{"num_hidden_layers": 13, "hidden_size": 448, "num_attention_heads": 7, "num_key_value_heads": 7, "head_dim": 64, "intermediate_size": 1792, "vocab_size": 14791, "hidden_act": "gelu", "norm": "layernorm", "norm_place": "pre", "norm_eps": 1e-05, "positions": "rope", "rope_theta": 31900.0, "rope_fraction": 0.25, "qk_norm": true, "attn_scale": 0.125, "bias": "all", "tie_word_embeddings": false, "parallel_block": true, "init": "normal", "init_std_qkv": 0.0211, "init_std_o": 0.00414, "init_std_up": 0.0211, "init_std_down": 0.00414, "optimizer": "adamw", "learning_rate": 0.00149, "lr_mult_o": 1.4, "lr_mult_up": 0.605, "beta1": 0.9, "beta2": 0.99, "lr_head": 0.00707, "max_grad_norm": 0.5, "warmup_steps": 309, "schedule": "wsd", "decay_fraction": 0.736, "decay_shape": "pow", "final_lr_fraction": 0.02, "batch_tokens": 65536, "max_seq_len": 512, "doc_mask": true, "train_tokens": 628100000, "max_steps": 9585, "dataset": "wikipedia_en"}
Each number is 50 + 15 x the weight over the matrix's rms, rounded and kept within 0 to 99. Layers, rows and columns count from 0.

# layer 6 attention key, 448x448, rms 0.0904, rows 242-255, columns 320-383
46 70 60 53 64 44 47 58 55 62 53 33 36 68 25 54 52 40 53 55 49 43 50 67 82 33 41 46 31 53 41 67 56 57 49 49 53 65 38 43 31 31 44 75 56 38 61 53 47 67 48 44 55 74 59 53 49 69 67 57 41 50 54 43
34 63 49 59 60 95 30 49 61 63 34 26 54 54 88 43 67 57 69 36 35 41 41 45 51 48 85 87 53 80 63 17 57 48 65 94 27 39 62 47 48 29 56 50 30 61 42 01 39 49 59 50 39 45 37 23 71 61 42 48 48 47 66 69
62 40 54 62 43 40 51 38 50 46 48 75 64 45 62 54 24 12 75 55 74 44 52 47 87 64 46 42 66 48 51 65 22 59 40 57 52 30 50 25 78 21 52 52 60 46 64 46 26 53 36 36 62 52 40 72 62 56 28 38 42 55 35 45
35 20 51 48 49 45 31 42 58 58 69 46 37 64 21 57 37 71 65 53 43 36 49 29 34 60 71 46 40 35 57 62 46 75 63 48 69 65 37 62 24 69 58 35 45 68 38 50 37 52 62 43 42 27 60 75 30 50 32 69 52 25 34 47
32 53 52 71 47 36 35 72 54 45 56 49 17 42 40 52 47 33 52 37 73 55 29 56 44 41 43 63 58 44 59 55 62 34 39 77 67 44 16 51 53 34 40 73 38 59 38 53 27 44 41 48 35 27 52 49 46 54 34 93 58 51 72 55
43 52 67 49 44 84 63 46 43 37 80 59 67 90 47 39 70 67 58 57 36 66 46 52 34 31 96 39 32 50 67 53 79 72 64 49 57 36 60 42 58 62 71 41 41 40 52 43 60 59 76 56 27 56 51 74 49 64 60 47 39 34 39 51
56 37 67 47 53 36 54 44 52 55 52 70 49 42 24 55 34 62 46 53 52 48 46 44 44 54 28 70 43 57 56 15 23 51 52 52 62 47 48 32 55 57 56 42 63 47 73 51 66 43 67 41 46 62 46 70 54 51 49 50 52 33 61 15
69 60 62 63 57 64 48 42 55 51 32 41 58 50 54 39 39 61 75 41 46 59 49 62 71 45 40 63 86 82 61 51 42 59 68 60 46 28 72 35 47 45 51 66 43 48 48 59 39 56 37 47 53 75 40 34 77 82 68 32 59 40 29 50
50 55 52 38 60 67 62 61 56 41 71 65 75 65 60 48 45 65 42 62 33 37 76 72 45 28 84 57 54 41 91 41 99 76 42 45 39 88 66 39 41 62 30 59 46 46 50 51 45 69 54 39 67 32 89 70 52 50 61 13 44 52 35 59
44 56 46 57 55 51 58 61 38 30 39 32 67 37 87 46 51 54 23 25 36 35 75 30 72 73 60 39 39 61 52 72 58 51 36 24 26 32 58 67 50 66 72 37 37 41 40 36 53 38 55 73 84 35 65 38 48 59 66 18 39 66 38 84
42 30 50 64 29 69 64 34 37 42 65 44 35 48 25 44 60 61 50 52 46 33 30 33 43 44 55 81 55 55 71 35 55 40 68 46 44 42 62 62 53 49 76 42 56 45 71 31 31 34 21 51 37 62 50 49 34 36 26 32 38 41 46 37
71 55 29 83 68 67 44 41 49 35 99 59 71 65 40 56 85 39 56 56 37 34 39 55 24 33 43 37 61 27 79 42 43 42 42 48 45 47 42 51 50 40 70 43 24 31 77 46 36 37 59 63 46 34 43 75 57 43 36 55 47 76 55 39
54 54 62 39 56 32 37 55 51 64 70 57 73 24 58 33 33 37 65 52 30 48 19 29 55 57 26 75 34 38 48 64 22 45 61 34 58 57 49 40 73 47 35 55 56 52 47 55 41 42 68 57 30 42 56 63 49 33 41 37 45 62 29 36
61 26 68 52 36 56 51 46 45 65 93 48 60 48 60 64 32 44 50 43 36 38 50 48 42 36 53 50 72 67 47 58 50 45 35 67 49 43 88 58 27 53 70 70 37 53 61 42 52 36 34 58 46 61 45 39 51 40 46 48 58 44 60 38
# layer 6 attention query, 448x448, rms 0.0928, rows 243-255, columns 320-383
47 46 50 78 36 61 56 50 67 74 63 63 41 71 43 74 62 66 44 64 42 31 57 63 19 61 53 61 38 42 79 47 56 45 50 60 63 40 36 51 55 47 59 40 68 51 36 33 54 71 68 47 17 51 40 70 41 41 18 63 55 57 44 16
69 46 62 50 66 34 53 47 53 65 56 59 54 58 47 47 41 38 50 56 61 42 69 25 43 57 60 53 51 65 43 51 37 51 74 36 34 46 37 64 58 46 42 53 74 56 35 56 49 44 70 48 42 54 35 39 42 30 37 56 91 55 57 56
84 49 51 56 25 45 46 59 34 67 29 61 36 29 53 69 27 63 57 52 73 46 55 51 48 51 52 81 51 33 41 52 50 72 28 57 34 53 44 46 44 49 42 41 60 32 66 70 55 37 39 68 43 36 16 68 53 32 49 56 62 36 74 66
68 63 47 39 66 52 51 50 60 51 56 58 69 58 54 60 61 26 42 58 64 45 56 57 47 67 39 42 32 55 75 62 41 28 36 37 36 47 76 60 16 37 32 18 49 45 28 59 68 60 75 53 40 51 48 64 54 43 21 54 48 44 54 33
80 63 32 24 22 24 60 00 89 31 44 00 51 17 51 26 28 74 03 81 34 49 48 98 00 73 35 99 52 22 27 67 30 29 99 39 76 54 33 75 79 15 61 58 47 14 23 42 23 92 21 17 41 11 69 81 32 88 46 33 49 88 72 69
55 33 57 42 54 29 64 36 38 60 58 54 47 51 74 45 45 64 43 61 47 44 36 54 45 13 76 42 77 37 27 62 53 80 31 45 31 52 41 53 64 77 56 53 73 37 64 27 45 21 26 23 39 52 41 23 53 45 63 54 64 60 48 73
36 55 69 71 51 68 32 35 57 50 52 65 47 63 47 32 42 43 42 47 41 69 47 30 47 48 57 52 42 59 56 59 70 26 55 56 54 33 43 37 36 55 52 32 70 83 35 37 42 47 65 52 54 33 44 27 38 45 37 36 41 80 53 49
36 48 55 60 59 39 52 40 38 59 51 32 75 63 37 35 44 49 56 66 65 54 66 27 54 55 47 47 61 54 37 80 44 40 47 41 41 49 50 39 56 67 44 62 46 48 71 39 36 53 47 40 48 40 56 41 59 47 28 50 23 32 50 50
51 41 76 33 54 53 32 83 73 67 57 31 64 76 25 38 65 30 76 35 60 68 37 58 77 55 50 46 48 21 49 54 77 70 53 59 65 66 51 31 61 74 31 63 62 48 60 38 42 50 57 40 66 50 45 59 53 67 45 54 61 42 53 31
29 59 23 48 40 56 50 25 48 48 72 29 69 34 38 57 47 44 34 38 45 41 46 42 44 52 42 75 47 46 46 26 38 53 60 61 43 57 59 55 56 60 43 46 55 42 41 29 57 49 46 66 54 34 49 40 61 46 45 50 52 59 60 59
59 57 61 26 69 46 70 59 62 43 58 26 56 32 57 50 34 51 24 44 53 50 41 47 53 43 48 63 34 62 12 38 48 15 32 43 48 65 45 46 72 48 50 68 86 59 59 32 35 55 29 55 56 58 60 57 54 48 44 43 58 39 82 48
50 57 69 57 77 71 47 57 41 47 57 67 33 53 58 40 44 45 53 39 58 27 54 47 41 37 63 56 56 63 45 54 65 53 46 51 43 55 26 39 68 59 48 59 42 63 62 62 56 62 54 73 68 55 41 38 66 61 61 40 61 39 42 56
49 31 47 29 50 66 59 53 53 45 45 33 74 26 50 49 51 61 51 52 38 80 35 57 41 63 57 57 44 56 41 07 61 37 37 61 51 57 57 75 53 34 42 40 57 57 60 61 45 49 53 58 49 66 40 52 39 68 50 70 50 50 46 63
# layer 6 attention value, 448x448, rms 0.0688, rows 192-232, columns 320-383
43 40 51 14 62 69 58 23 41 60 45 45 52 46 37 75 38 50 26 79 31 32 60 47 40 44 35 65 18 64 46 38 42 41 47 61 45 30 54 61 61 43 43 52 57 42 36 47 52 55 42 54 57 61 52 45 57 46 38 28 32 72 39 31
31 68 57 37 56 38 49 50 61 48 68 51 56 49 28 51 39 66 43 56 53 38 51 58 54 83 61 57 56 65 55 57 32 47 73 56 76 73 29 80 24 57 61 63 77 61 48 34 29 64 41 34 63 40 66 46 54 46 65 53 35 51 61 65
64 52 41 34 53 77 50 62 64 32 60 37 54 71 47 71 42 54 32 23 61 63 47 72 44 40 56 49 40 53 23 16 37 39 57 31 71 47 22 35 39 66 73 70 19 52 25 48 70 50 56 53 60 62 70 56 61 53 55 44 54 88 27 20
89 50 39 38 69 90 45 46 56 41 34 39 88 53 38 62 58 41 58 43 49 99 45 40 48 57 61 59 55 37 36 40 55 38 80 39 72 38 52 55 31 56 67 62 41 77 22 37 42 62 46 08 58 37 59 57 31 45 07 37 31 59 49 68
47 47 52 62 53 67 74 39 71 83 43 52 44 73 33 46 32 48 51 35 41 63 46 43 58 62 56 33 40 46 14 61 13 57 62 47 32 60 42 50 98 56 56 44 44 40 47 40 71 47 38 50 52 45 44 51 51 58 47 49 72 43 47 54
80 34 41 50 60 46 19 26 29 48 82 41 65 38 60 38 34 49 50 70 34 44 72 57 46 21 38 45 53 28 50 45 28 27 49 57 75 46 40 47 65 41 35 60 61 64 22 56 60 56 11 21 45 48 44 40 39 48 33 57 49 58 58 51
37 60 33 33 57 48 40 74 70 58 71 63 63 70 67 62 76 56 59 53 54 73 46 38 51 33 39 31 45 31 15 30 49 61 40 62 48 62 78 42 41 63 49 45 55 33 67 38 66 54 54 63 00 43 25 55 72 33 59 51 49 71 75 31
61 79 33 43 45 59 74 41 65 53 56 52 67 71 46 43 72 58 65 89 30 33 45 40 54 35 62 58 61 68 17 34 66 69 61 41 55 61 49 45 52 72 50 31 33 65 40 29 75 50 99 66 40 42 40 43 70 48 53 47 39 36 45 72
54 16 58 45 42 48 50 57 30 60 29 48 50 41 52 59 31 50 63 61 54 73 71 46 41 46 64 53 62 56 46 48 68 73 46 53 48 37 51 35 68 71 64 39 36 49 50 52 56 79 44 39 31 29 46 38 67 47 53 56 75 43 41 48
60 40 42 46 57 37 49 49 37 30 64 55 47 53 46 31 44 51 48 62 43 55 34 54 45 60 36 44 53 40 44 40 11 69 35 62 90 67 58 68 59 57 60 42 56 60 60 48 01 60 37 48 41 51 35 44 65 38 48 52 38 72 60 27
44 43 54 40 41 63 38 37 48 79 32 50 34 56 48 67 63 53 62 70 38 56 50 36 53 25 65 53 59 41 50 52 66 43 38 37 22 49 53 40 60 48 53 45 50 53 70 73 58 43 67 64 55 47 57 53 54 54 35 38 66 45 41 36
65 25 64 68 57 33 18 59 80 59 72 28 70 42 54 67 60 45 50 48 32 48 49 43 50 50 79 52 54 52 43 61 62 83 58 35 42 85 50 42 27 60 54 44 24 36 17 28 79 46 87 55 27 37 57 43 56 48 62 61 62 63 57 52
61 59 28 21 60 78 16 76 54 38 60 49 44 62 51 82 65 47 62 39 53 22 80 52 60 64 62 52 70 69 58 61 54 46 51 49 28 87 34 65 45 44 39 59 37 74 41 28 39 40 57 55 62 66 51 66 49 49 54 64 45 41 60 85
22 57 56 44 33 09 40 28 11 52 61 61 52 67 67 28 69 63 42 78 49 58 42 30 49 47 78 62 76 33 63 52 55 60 45 29 30 37 31 75 63 65 52 64 68 49 55 49 35 52 63 54 49 25 70 47 42 45 64 56 49 45 45 48
34 44 42 53 47 52 36 44 38 76 36 49 45 47 52 52 14 37 44 33 64 78 33 48 41 56 32 57 47 70 42 46 34 34 59 57 59 39 64 45 54 60 38 44 49 62 34 68 54 53 38 46 68 54 70 51 30 55 59 63 49 39 50 40
53 56 52 35 48 52 51 61 32 50 56 43 60 65 60 41 56 53 57 31 44 46 37 31 38 20 38 35 34 31 75 37 41 54 36 54 43 66 50 51 81 66 51 52 58 27 58 71 53 61 29 66 45 40 33 51 37 49 63 54 83 70 47 50
82 46 42 79 72 70 56 68 65 68 68 46 27 49 43 33 16 57 41 32 54 33 68 40 55 37 43 41 55 72 38 40 24 35 64 62 69 72 55 52 56 55 47 73 31 46 61 36 53 75 15 46 40 55 50 40 84 59 57 44 23 79 54 30
63 54 48 46 43 63 53 41 40 41 29 36 62 50 65 46 65 66 43 69 68 39 53 43 54 57 55 30 48 43 36 34 29 48 35 59 22 39 35 45 76 50 43 40 47 43 70 41 39 53 43 48 32 42 33 44 37 69 34 47 44 36 34 50
65 73 32 08 54 48 40 71 37 69 41 53 58 56 60 68 60 53 44 71 37 46 65 12 51 48 54 82 57 51 45 30 44 67 26 35 42 86 44 73 42 56 48 50 56 54 59 46 82 37 50 59 48 20 63 46 24 52 60 41 48 45 59 61
52 41 67 48 33 89 36 50 48 62 45 56 38 58 33 26 63 54 21 54 50 55 56 42 66 87 70 44 61 49 55 60 40 55 35 52 54 43 23 80 55 62 46 81 90 72 72 17 51 50 40 16 55 57 60 60 38 38 45 54 40 53 56 83
44 41 56 70 60 26 36 76 55 39 50 55 43 49 56 41 74 39 67 39 61 49 41 61 46 44 65 53 66 74 76 57 61 60 22 43 68 59 46 53 15 42 66 50 67 53 72 52 46 62 36 89 50 58 49 40 53 54 71 54 44 48 60 43
56 48 44 56 67 75 64 42 41 35 38 60 57 62 38 27 69 57 32 61 44 74 59 36 54 41 53 49 52 54 60 41 55 50 52 40 57 14 17 45 53 37 48 61 64 71 24 45 44 51 49 29 58 46 55 51 35 38 51 45 60 46 47 52
50 39 60 53 41 31 63 49 44 66 38 62 81 59 50 46 49 41 64 53 37 89 30 38 48 64 47 54 30 48 55 59 70 46 51 53 37 25 50 29 66 46 50 32 56 52 54 62 47 55 77 66 59 36 55 55 40 54 49 30 79 21 46 38
50 70 36 43 43 66 44 83 47 29 42 56 51 80 52 49 67 54 52 56 23 74 47 61 55 34 57 73 67 40 24 75 40 49 43 51 64 80 29 44 72 61 64 46 35 27 53 57 57 53 42 52 50 51 70 42 70 45 60 45 46 43 58 64
43 60 51 35 52 30 49 45 47 37 60 50 27 66 38 57 81 46 42 42 58 26 59 49 51 82 55 50 48 50 60 68 67 51 53 57 28 56 32 52 65 44 52 67 48 55 39 41 51 23 52 44 67 62 30 52 44 52 59 56 18 38 53 46
86 45 50 75 56 75 58 66 67 31 35 50 54 36 31 40 52 56 48 34 30 39 44 83 53 49 34 58 38 52 27 31 18 52 41 63 77 57 43 55 68 26 50 49 27 49 57 42 36 54 13 57 26 58 49 38 46 48 49 57 07 33 68 31
58 48 49 47 41 31 60 30 37 69 62 24 34 22 56 57 36 36 53 43 62 60 52 66 49 71 72 28 40 50 56 49 63 64 47 45 36 74 26 48 64 42 56 40 31 41 69 53 54 43 60 79 41 56 46 60 33 72 60 34 87 23 40 52
77 46 25 40 48 45 35 32 35 40 62 42 49 32 54 54 20 55 56 51 58 27 78 53 47 22 29 51 68 44 50 35 39 44 47 43 34 60 53 48 82 49 45 39 38 37 57 63 19 58 44 53 35 31 50 64 61 53 60 71 79 32 49 63
24 65 61 61 62 46 65 37 58 59 51 39 37 33 47 37 56 48 60 46 72 49 42 64 53 24 62 31 39 67 55 68 49 70 49 57 46 66 56 55 59 42 42 51 36 52 60 63 48 54 59 75 30 49 32 48 55 73 61 44 80 28 51 52
43 63 36 57 42 17 32 20 25 59 46 72 45 35 60 34 23 41 68 55 77 51 49 65 54 49 45 39 54 62 56 48 28 91 60 57 29 62 44 63 41 63 34 33 33 63 55 40 37 41 21 55 37 44 42 55 29 61 66 57 70 40 39 65
38 44 71 54 51 35 39 39 44 49 38 42 44 52 58 42 52 60 43 55 67 65 52 65 64 51 63 60 49 56 18 10 44 60 45 27 35 40 37 33 59 39 33 60 42 61 17 23 61 27 37 59 51 43 66 53 29 61 66 40 47 27 49 65
20 43 55 51 87 50 58 51 62 40 74 62 61 34 43 73 56 40 63 51 53 24 30 54 52 38 69 43 44 66 39 87 66 40 59 60 85 57 39 58 45 48 58 61 38 66 07 38 35 37 48 38 23 67 43 39 50 39 55 39 36 58 41 49
38 69 43 39 50 40 24 50 54 35 54 65 46 53 48 36 35 41 57 27 38 07 42 49 51 34 29 46 37 67 31 51 24 64 50 45 52 76 59 54 45 46 40 37 60 48 55 51 64 53 33 73 35 62 30 56 39 44 65 62 14 55 58 48
59 48 40 12 21 37 53 37 48 68 60 49 56 69 60 39 25 40 71 51 36 98 66 23 46 28 45 55 46 28 54 56 36 51 53 45 38 45 46 57 51 62 44 33 59 51 32 70 49 57 59 40 40 44 38 46 32 43 81 55 75 72 52 48
77 46 55 50 48 42 49 51 37 58 33 72 44 74 43 57 38 46 40 31 44 61 70 64 44 81 70 58 68 60 71 45 58 42 40 52 53 26 37 44 65 45 58 40 18 40 45 55 69 44 53 36 59 57 48 46 62 49 57 71 73 54 50 48
63 59 34 54 59 83 18 48 57 81 44 38 66 21 53 60 55 47 41 43 53 56 59 29 63 62 62 50 58 77 65 57 73 59 75 52 12 65 57 66 33 44 52 69 35 77 72 16 38 48 43 78 37 43 65 54 66 59 51 49 35 74 60 45
59 55 50 39 44 88 69 66 39 35 76 48 79 54 39 38 80 53 52 20 22 47 55 61 49 19 56 46 71 25 44 44 38 31 65 20 65 55 32 55 84 40 56 71 44 47 27 39 68 51 76 50 40 56 51 69 68 27 45 60 48 48 49 48
55 55 65 48 46 50 33 37 19 33 25 49 64 62 46 55 66 51 50 24 80 42 58 83 49 40 48 51 46 38 57 55 39 53 25 52 57 63 23 50 52 41 32 45 57 49 38 71 54 57 43 46 73 50 31 67 37 62 66 52 29 29 59 52
38 45 50 72 54 27 20 71 52 40 42 43 61 42 52 51 31 60 60 19 59 19 13 48 49 83 19 81 49 55 39 54 17 41 64 53 66 80 66 51 33 27 63 63 68 37 52 62 31 42 69 59 50 37 64 47 56 44 71 55 40 30 57 31
19 63 48 66 62 28 48 40 68 57 58 68 72 47 67 59 50 43 56 43 33 62 32 48 53 23 52 56 21 55 54 54 71 70 44 54 31 55 68 41 15 55 34 42 60 41 62 81 57 56 54 81 60 46 37 51 46 53 70 47 35 44 57 37
36 73 57 58 57 15 64 34 37 65 75 58 52 56 37 60 04 50 53 54 46 59 44 43 44 39 25 60 06 59 65 55 66 53 35 36 76 43 42 56 50 54 52 37 38 46 34 83 49 80 49 71 28 34 56 40 25 44 77 41 74 30 60 61
# layer 6 attention output (transposed), 448x448, rms 0.0999, rows 192-232, columns 320-383
50 55 54 28 54 43 72 52 50 57 29 49 47 48 56 52 54 32 76 43 58 34 81 40 46 62 51 56 63 44 43 50 30 30 49 60 45 69 70 22 15 33 43 58 68 50 36 53 74 53 51 56 61 68 36 75 64 67 54 63 66 49 33 40
57 50 30 39 33 79 65 44 47 39 30 42 47 62 31 58 65 22 60 39 56 58 67 58 32 56 88 58 50 58 34 32 51 39 58 66 54 68 17 80 64 52 39 18 57 63 26 38 51 43 50 28 29 47 64 61 31 53 45 46 47 53 00 73
61 46 66 43 56 39 55 48 47 58 49 73 47 42 44 41 43 70 47 37 58 59 57 28 75 64 43 54 57 63 33 53 44 65 40 18 71 53 73 35 46 33 59 45 64 51 65 50 43 47 58 53 64 51 42 61 10 45 58 48 73 48 14 47
55 47 64 37 16 59 33 54 56 18 39 64 26 55 41 61 56 77 38 31 28 49 63 39 72 57 74 64 56 58 31 76 49 51 34 65 48 62 27 43 21 31 41 50 71 61 64 35 35 55 50 55 37 46 47 70 80 26 47 88 29 63 42 43
72 75 62 54 28 45 61 36 55 54 73 52 60 42 35 38 48 49 67 59 15 77 40 52 42 42 86 59 08 60 51 34 33 46 56 41 39 51 39 50 77 57 78 56 81 66 49 48 27 70 64 38 31 26 46 15 55 53 56 53 42 23 54 49
24 57 27 38 26 45 46 51 33 69 57 40 54 40 33 81 41 35 53 32 61 29 30 38 37 61 88 61 56 24 60 31 42 48 27 78 53 29 37 71 51 52 49 73 37 65 45 51 24 58 66 60 51 38 50 43 65 28 48 78 58 41 59 73
69 50 81 31 61 46 34 35 83 37 78 55 45 44 65 40 60 49 65 51 34 38 40 50 93 43 65 40 45 65 54 48 25 52 74 53 28 55 39 55 54 55 25 46 35 52 52 60 54 60 57 45 66 79 61 43 44 51 41 28 76 73 75 56
54 44 50 49 34 44 53 57 51 38 56 74 47 61 29 35 32 56 47 79 54 29 53 30 60 58 62 47 46 66 45 61 43 64 26 46 67 53 43 68 74 39 37 46 49 43 50 52 48 53 54 45 51 53 43 44 43 60 32 30 53 61 55 57
49 56 61 20 68 54 19 44 47 42 51 53 34 84 76 49 64 71 53 64 70 10 72 52 36 44 45 35 44 51 35 67 59 44 80 73 74 37 33 39 17 23 36 62 19 55 43 40 59 48 55 41 80 39 72 73 57 54 89 60 41 37 75 31
43 30 45 38 46 71 43 48 44 51 36 35 43 25 35 58 65 50 41 44 46 46 21 65 58 29 47 75 37 31 78 56 55 80 51 60 48 41 31 68 45 30 68 61 33 47 49 38 44 40 47 68 46 68 73 58 47 44 59 58 49 36 62 64
61 52 37 61 71 12 50 54 92 61 66 49 43 28 49 33 40 53 72 62 76 31 65 33 55 45 38 31 59 47 40 58 32 56 43 59 46 72 75 37 53 35 36 58 75 38 62 55 75 21 53 53 70 54 16 66 75 65 31 46 51 60 47 46
22 50 74 61 49 41 48 61 19 72 65 88 41 65 60 73 41 74 61 61 38 24 52 64 63 18 51 38 63 83 42 61 72 64 49 55 66 29 62 36 54 90 71 69 35 85 63 60 27 63 57 45 55 35 16 28 27 32 53 34 33 31 99 75
53 49 53 30 47 44 40 30 62 43 51 63 46 46 77 46 57 45 79 62 47 65 39 49 15 48 24 71 75 52 89 40 75 49 46 65 37 37 50 31 29 62 46 45 53 44 46 53 60 65 36 26 49 32 42 66 43 53 23 66 64 37 32 29
50 21 24 55 43 44 59 61 59 66 46 25 60 41 38 54 42 52 36 61 62 38 63 51 67 59 43 28 72 42 63 46 58 43 47 44 39 43 42 49 72 55 44 54 21 35 70 50 59 41 75 58 56 68 48 40 51 44 47 73 54 55 35 62
43 59 29 52 28 43 46 47 60 46 52 51 37 68 43 47 41 45 46 44 61 77 52 29 73 38 45 46 45 28 34 51 62 48 48 40 51 68 29 59 49 27 53 32 79 47 72 29 71 35 66 49 48 45 65 31 56 49 56 84 43 63 44 63
67 33 66 37 55 57 52 53 54 57 50 63 76 29 55 52 71 48 35 40 45 74 41 60 37 58 58 28 57 29 66 45 27 64 49 16 26 35 54 59 52 34 50 61 54 56 57 49 33 40 47 48 60 83 38 72 45 42 37 63 53 41 47 19
43 38 36 47 49 63 69 35 50 42 53 54 44 53 52 39 33 46 44 57 44 74 45 35 46 60 41 39 27 56 59 35 56 93 59 50 43 66 41 24 45 52 40 29 80 24 54 52 63 38 38 51 55 31 27 37 46 46 31 25 59 45 54 47
76 54 68 69 53 54 63 52 49 46 66 57 71 39 29 41 69 46 59 39 50 45 73 52 23 51 59 49 32 42 64 45 31 33 69 48 67 48 58 42 58 55 61 65 59 41 41 47 21 48 65 31 55 64 26 41 37 66 61 45 49 67 47 28
49 20 45 43 23 51 45 59 61 52 40 58 57 42 53 36 61 46 56 81 54 37 50 43 55 59 28 34 64 55 94 47 49 38 46 57 52 51 61 57 31 44 69 42 45 53 69 18 84 54 47 72 53 56 59 65 53 68 13 74 54 64 53 39
49 63 39 45 57 43 53 43 49 58 62 10 65 19 86 55 49 12 56 36 53 49 53 60 66 52 56 59 28 62 65 34 66 18 54 51 51 72 39 52 38 76 46 56 59 37 64 45 68 59 45 62 56 65 54 54 52 64 59 48 47 41 04 63
46 51 48 74 74 58 33 57 35 60 47 83 42 46 71 43 73 61 24 59 60 61 46 67 63 30 24 27 60 64 67 58 62 55 52 24 61 45 63 61 52 61 59 36 20 56 50 57 58 35 25 53 57 69 58 48 33 45 54 58 57 40 74 46
53 36 33 39 40 59 68 44 23 55 19 44 38 32 33 86 42 59 51 75 40 39 43 33 77 60 70 44 63 47 68 59 41 10 60 79 41 52 50 50 48 50 38 25 42 45 64 52 59 69 56 78 59 40 49 49 79 66 59 74 36 34 22 60
86 70 62 59 38 34 53 66 58 51 39 68 39 61 39 40 45 59 45 38 76 37 69 26 94 48 55 09 70 59 27 67 20 55 55 59 39 64 60 45 49 33 46 69 59 53 60 58 51 42 64 58 63 64 55 36 65 65 45 52 49 68 40 34
65 30 93 30 39 81 76 71 58 32 29 77 48 35 55 40 51 71 19 77 34 19 46 67 50 42 52 42 42 61 39 51 72 64 60 36 65 53 24 61 30 43 60 44 63 55 52 59 30 81 73 52 43 55 63 57 48 49 38 63 65 48 76 30
51 51 47 59 74 52 52 31 55 58 63 34 56 34 58 48 48 52 62 58 33 76 23 63 20 60 54 72 41 49 66 46 61 32 65 65 36 43 54 38 21 55 34 64 29 43 45 63 64 77 40 51 34 17 65 46 53 52 62 55 61 23 42 62
28 42 82 52 44 56 39 41 22 66 47 51 53 56 56 55 57 51 49 54 36 32 47 59 71 66 78 47 34 54 75 63 67 67 60 36 54 42 71 38 60 43 82 58 35 53 22 51 48 59 33 76 37 67 41 32 44 56 66 43 56 18 95 47
76 54 55 47 65 66 59 43 41 48 54 64 58 65 47 41 63 59 46 26 69 45 42 63 04 44 40 48 40 66 47 42 55 61 59 48 67 52 70 58 59 46 71 65 40 41 38 56 31 52 40 29 53 75 43 76 28 69 85 42 45 50 55 37
23 62 16 53 71 71 58 35 44 54 61 46 50 55 50 67 46 46 36 22 75 32 44 64 10 51 40 55 64 42 62 22 52 63 53 52 61 38 46 41 61 47 60 31 56 31 60 61 50 36 77 48 73 50 60 78 42 33 49 47 50 63 56 43
60 52 44 74 74 72 62 64 47 58 62 56 57 47 48 32 74 59 52 57 59 56 27 64 19 48 59 42 33 59 63 55 42 60 57 35 69 54 59 56 63 49 46 41 37 54 37 50 38 23 20 37 55 78 17 69 40 70 68 26 45 34 49 51
20 50 39 61 73 51 56 36 59 32 76 20 49 60 26 61 68 39 46 26 80 82 23 84 08 39 33 58 55 41 67 43 61 79 47 41 77 40 51 69 37 48 50 57 27 43 49 54 33 31 32 54 43 62 62 72 45 68 46 45 41 50 38 50
41 47 61 42 46 48 60 32 44 77 60 55 63 54 35 55 60 49 43 66 35 63 53 46 64 54 67 32 46 51 70 50 52 27 61 44 51 45 59 72 61 51 52 47 32 65 47 47 34 47 45 72 39 33 43 19 47 81 51 60 59 28 40 52
41 65 46 36 54 48 60 55 48 41 25 43 49 73 52 76 53 44 50 66 35 52 24 85 53 39 37 89 30 46 28 65 42 60 41 36 56 87 73 58 27 43 31 56 72 60 44 54 19 67 00 45 43 36 64 40 54 81 58 00 50 34 43 76
30 41 70 44 59 50 64 28 54 46 65 50 54 41 63 37 50 25 58 49 43 75 45 75 12 46 65 78 47 43 60 43 62 61 41 09 44 38 36 70 48 38 39 51 33 65 18 60 48 42 26 43 44 73 49 75 25 74 49 25 60 43 51 53
39 49 29 32 39 80 38 62 44 54 56 62 31 43 36 56 44 53 29 47 55 18 51 30 51 43 72 56 75 25 34 74 44 65 49 72 42 25 24 73 33 53 65 54 55 56 81 26 41 58 82 60 46 33 47 54 71 16 39 92 34 26 64 46
14 71 20 51 46 56 53 56 41 52 43 52 39 45 39 71 34 58 43 33 63 37 46 30 48 45 56 36 77 34 16 50 50 52 66 85 55 30 63 40 23 52 48 38 55 38 91 66 36 52 71 60 51 04 77 42 75 29 28 88 49 36 46 48
51 29 45 37 60 67 51 48 72 44 71 60 33 76 65 44 46 35 67 54 66 37 74 69 56 69 40 33 58 74 57 31 46 64 53 56 55 55 47 35 43 76 23 39 59 13 58 68 61 59 29 25 69 77 28 61 35 60 30 11 50 40 45 49
66 41 78 23 34 23 48 23 59 27 30 58 33 41 73 55 37 75 46 59 27 51 23 25 63 61 65 51 54 58 41 48 54 34 60 46 51 67 30 14 27 23 44 62 53 51 55 62 39 37 37 57 80 49 45 76 39 59 59 40 62 62 18 35
52 48 55 68 64 47 42 47 54 32 83 59 56 29 50 34 54 49 46 44 49 83 15 48 20 33 75 43 60 48 28 57 52 46 56 67 65 43 55 43 46 54 45 39 46 76 42 60 51 22 35 42 38 36 37 81 43 58 64 81 53 43 39 41
68 49 50 55 55 63 67 40 61 39 55 76 44 35 48 48 43 33 23 61 48 66 35 70 75 58 55 43 54 67 64 45 44 62 44 23 45 52 47 66 72 55 49 56 74 64 27 46 62 23 59 53 33 66 52 54 31 51 50 42 43 60 45 62
61 56 79 57 51 33 66 50 70 47 52 70 47 50 65 30 56 65 49 71 44 68 52 41 63 51 58 34 46 72 62 60 23 27 64 19 57 61 73 52 60 70 44 31 56 65 19 51 48 43 19 28 54 76 26 40 46 69 48 25 67 38 67 49
69 61 20 50 44 76 71 80 35 38 24 45 60 63 65 49 48 55 42 40 64 39 27 62 29 45 52 45 68 52 41 65 44 78 43 17 52 48 65 78 55 68 61 20 73 45 53 58 37 33 64 40 60 64 53 82 56 64 52 47 34 71 55 74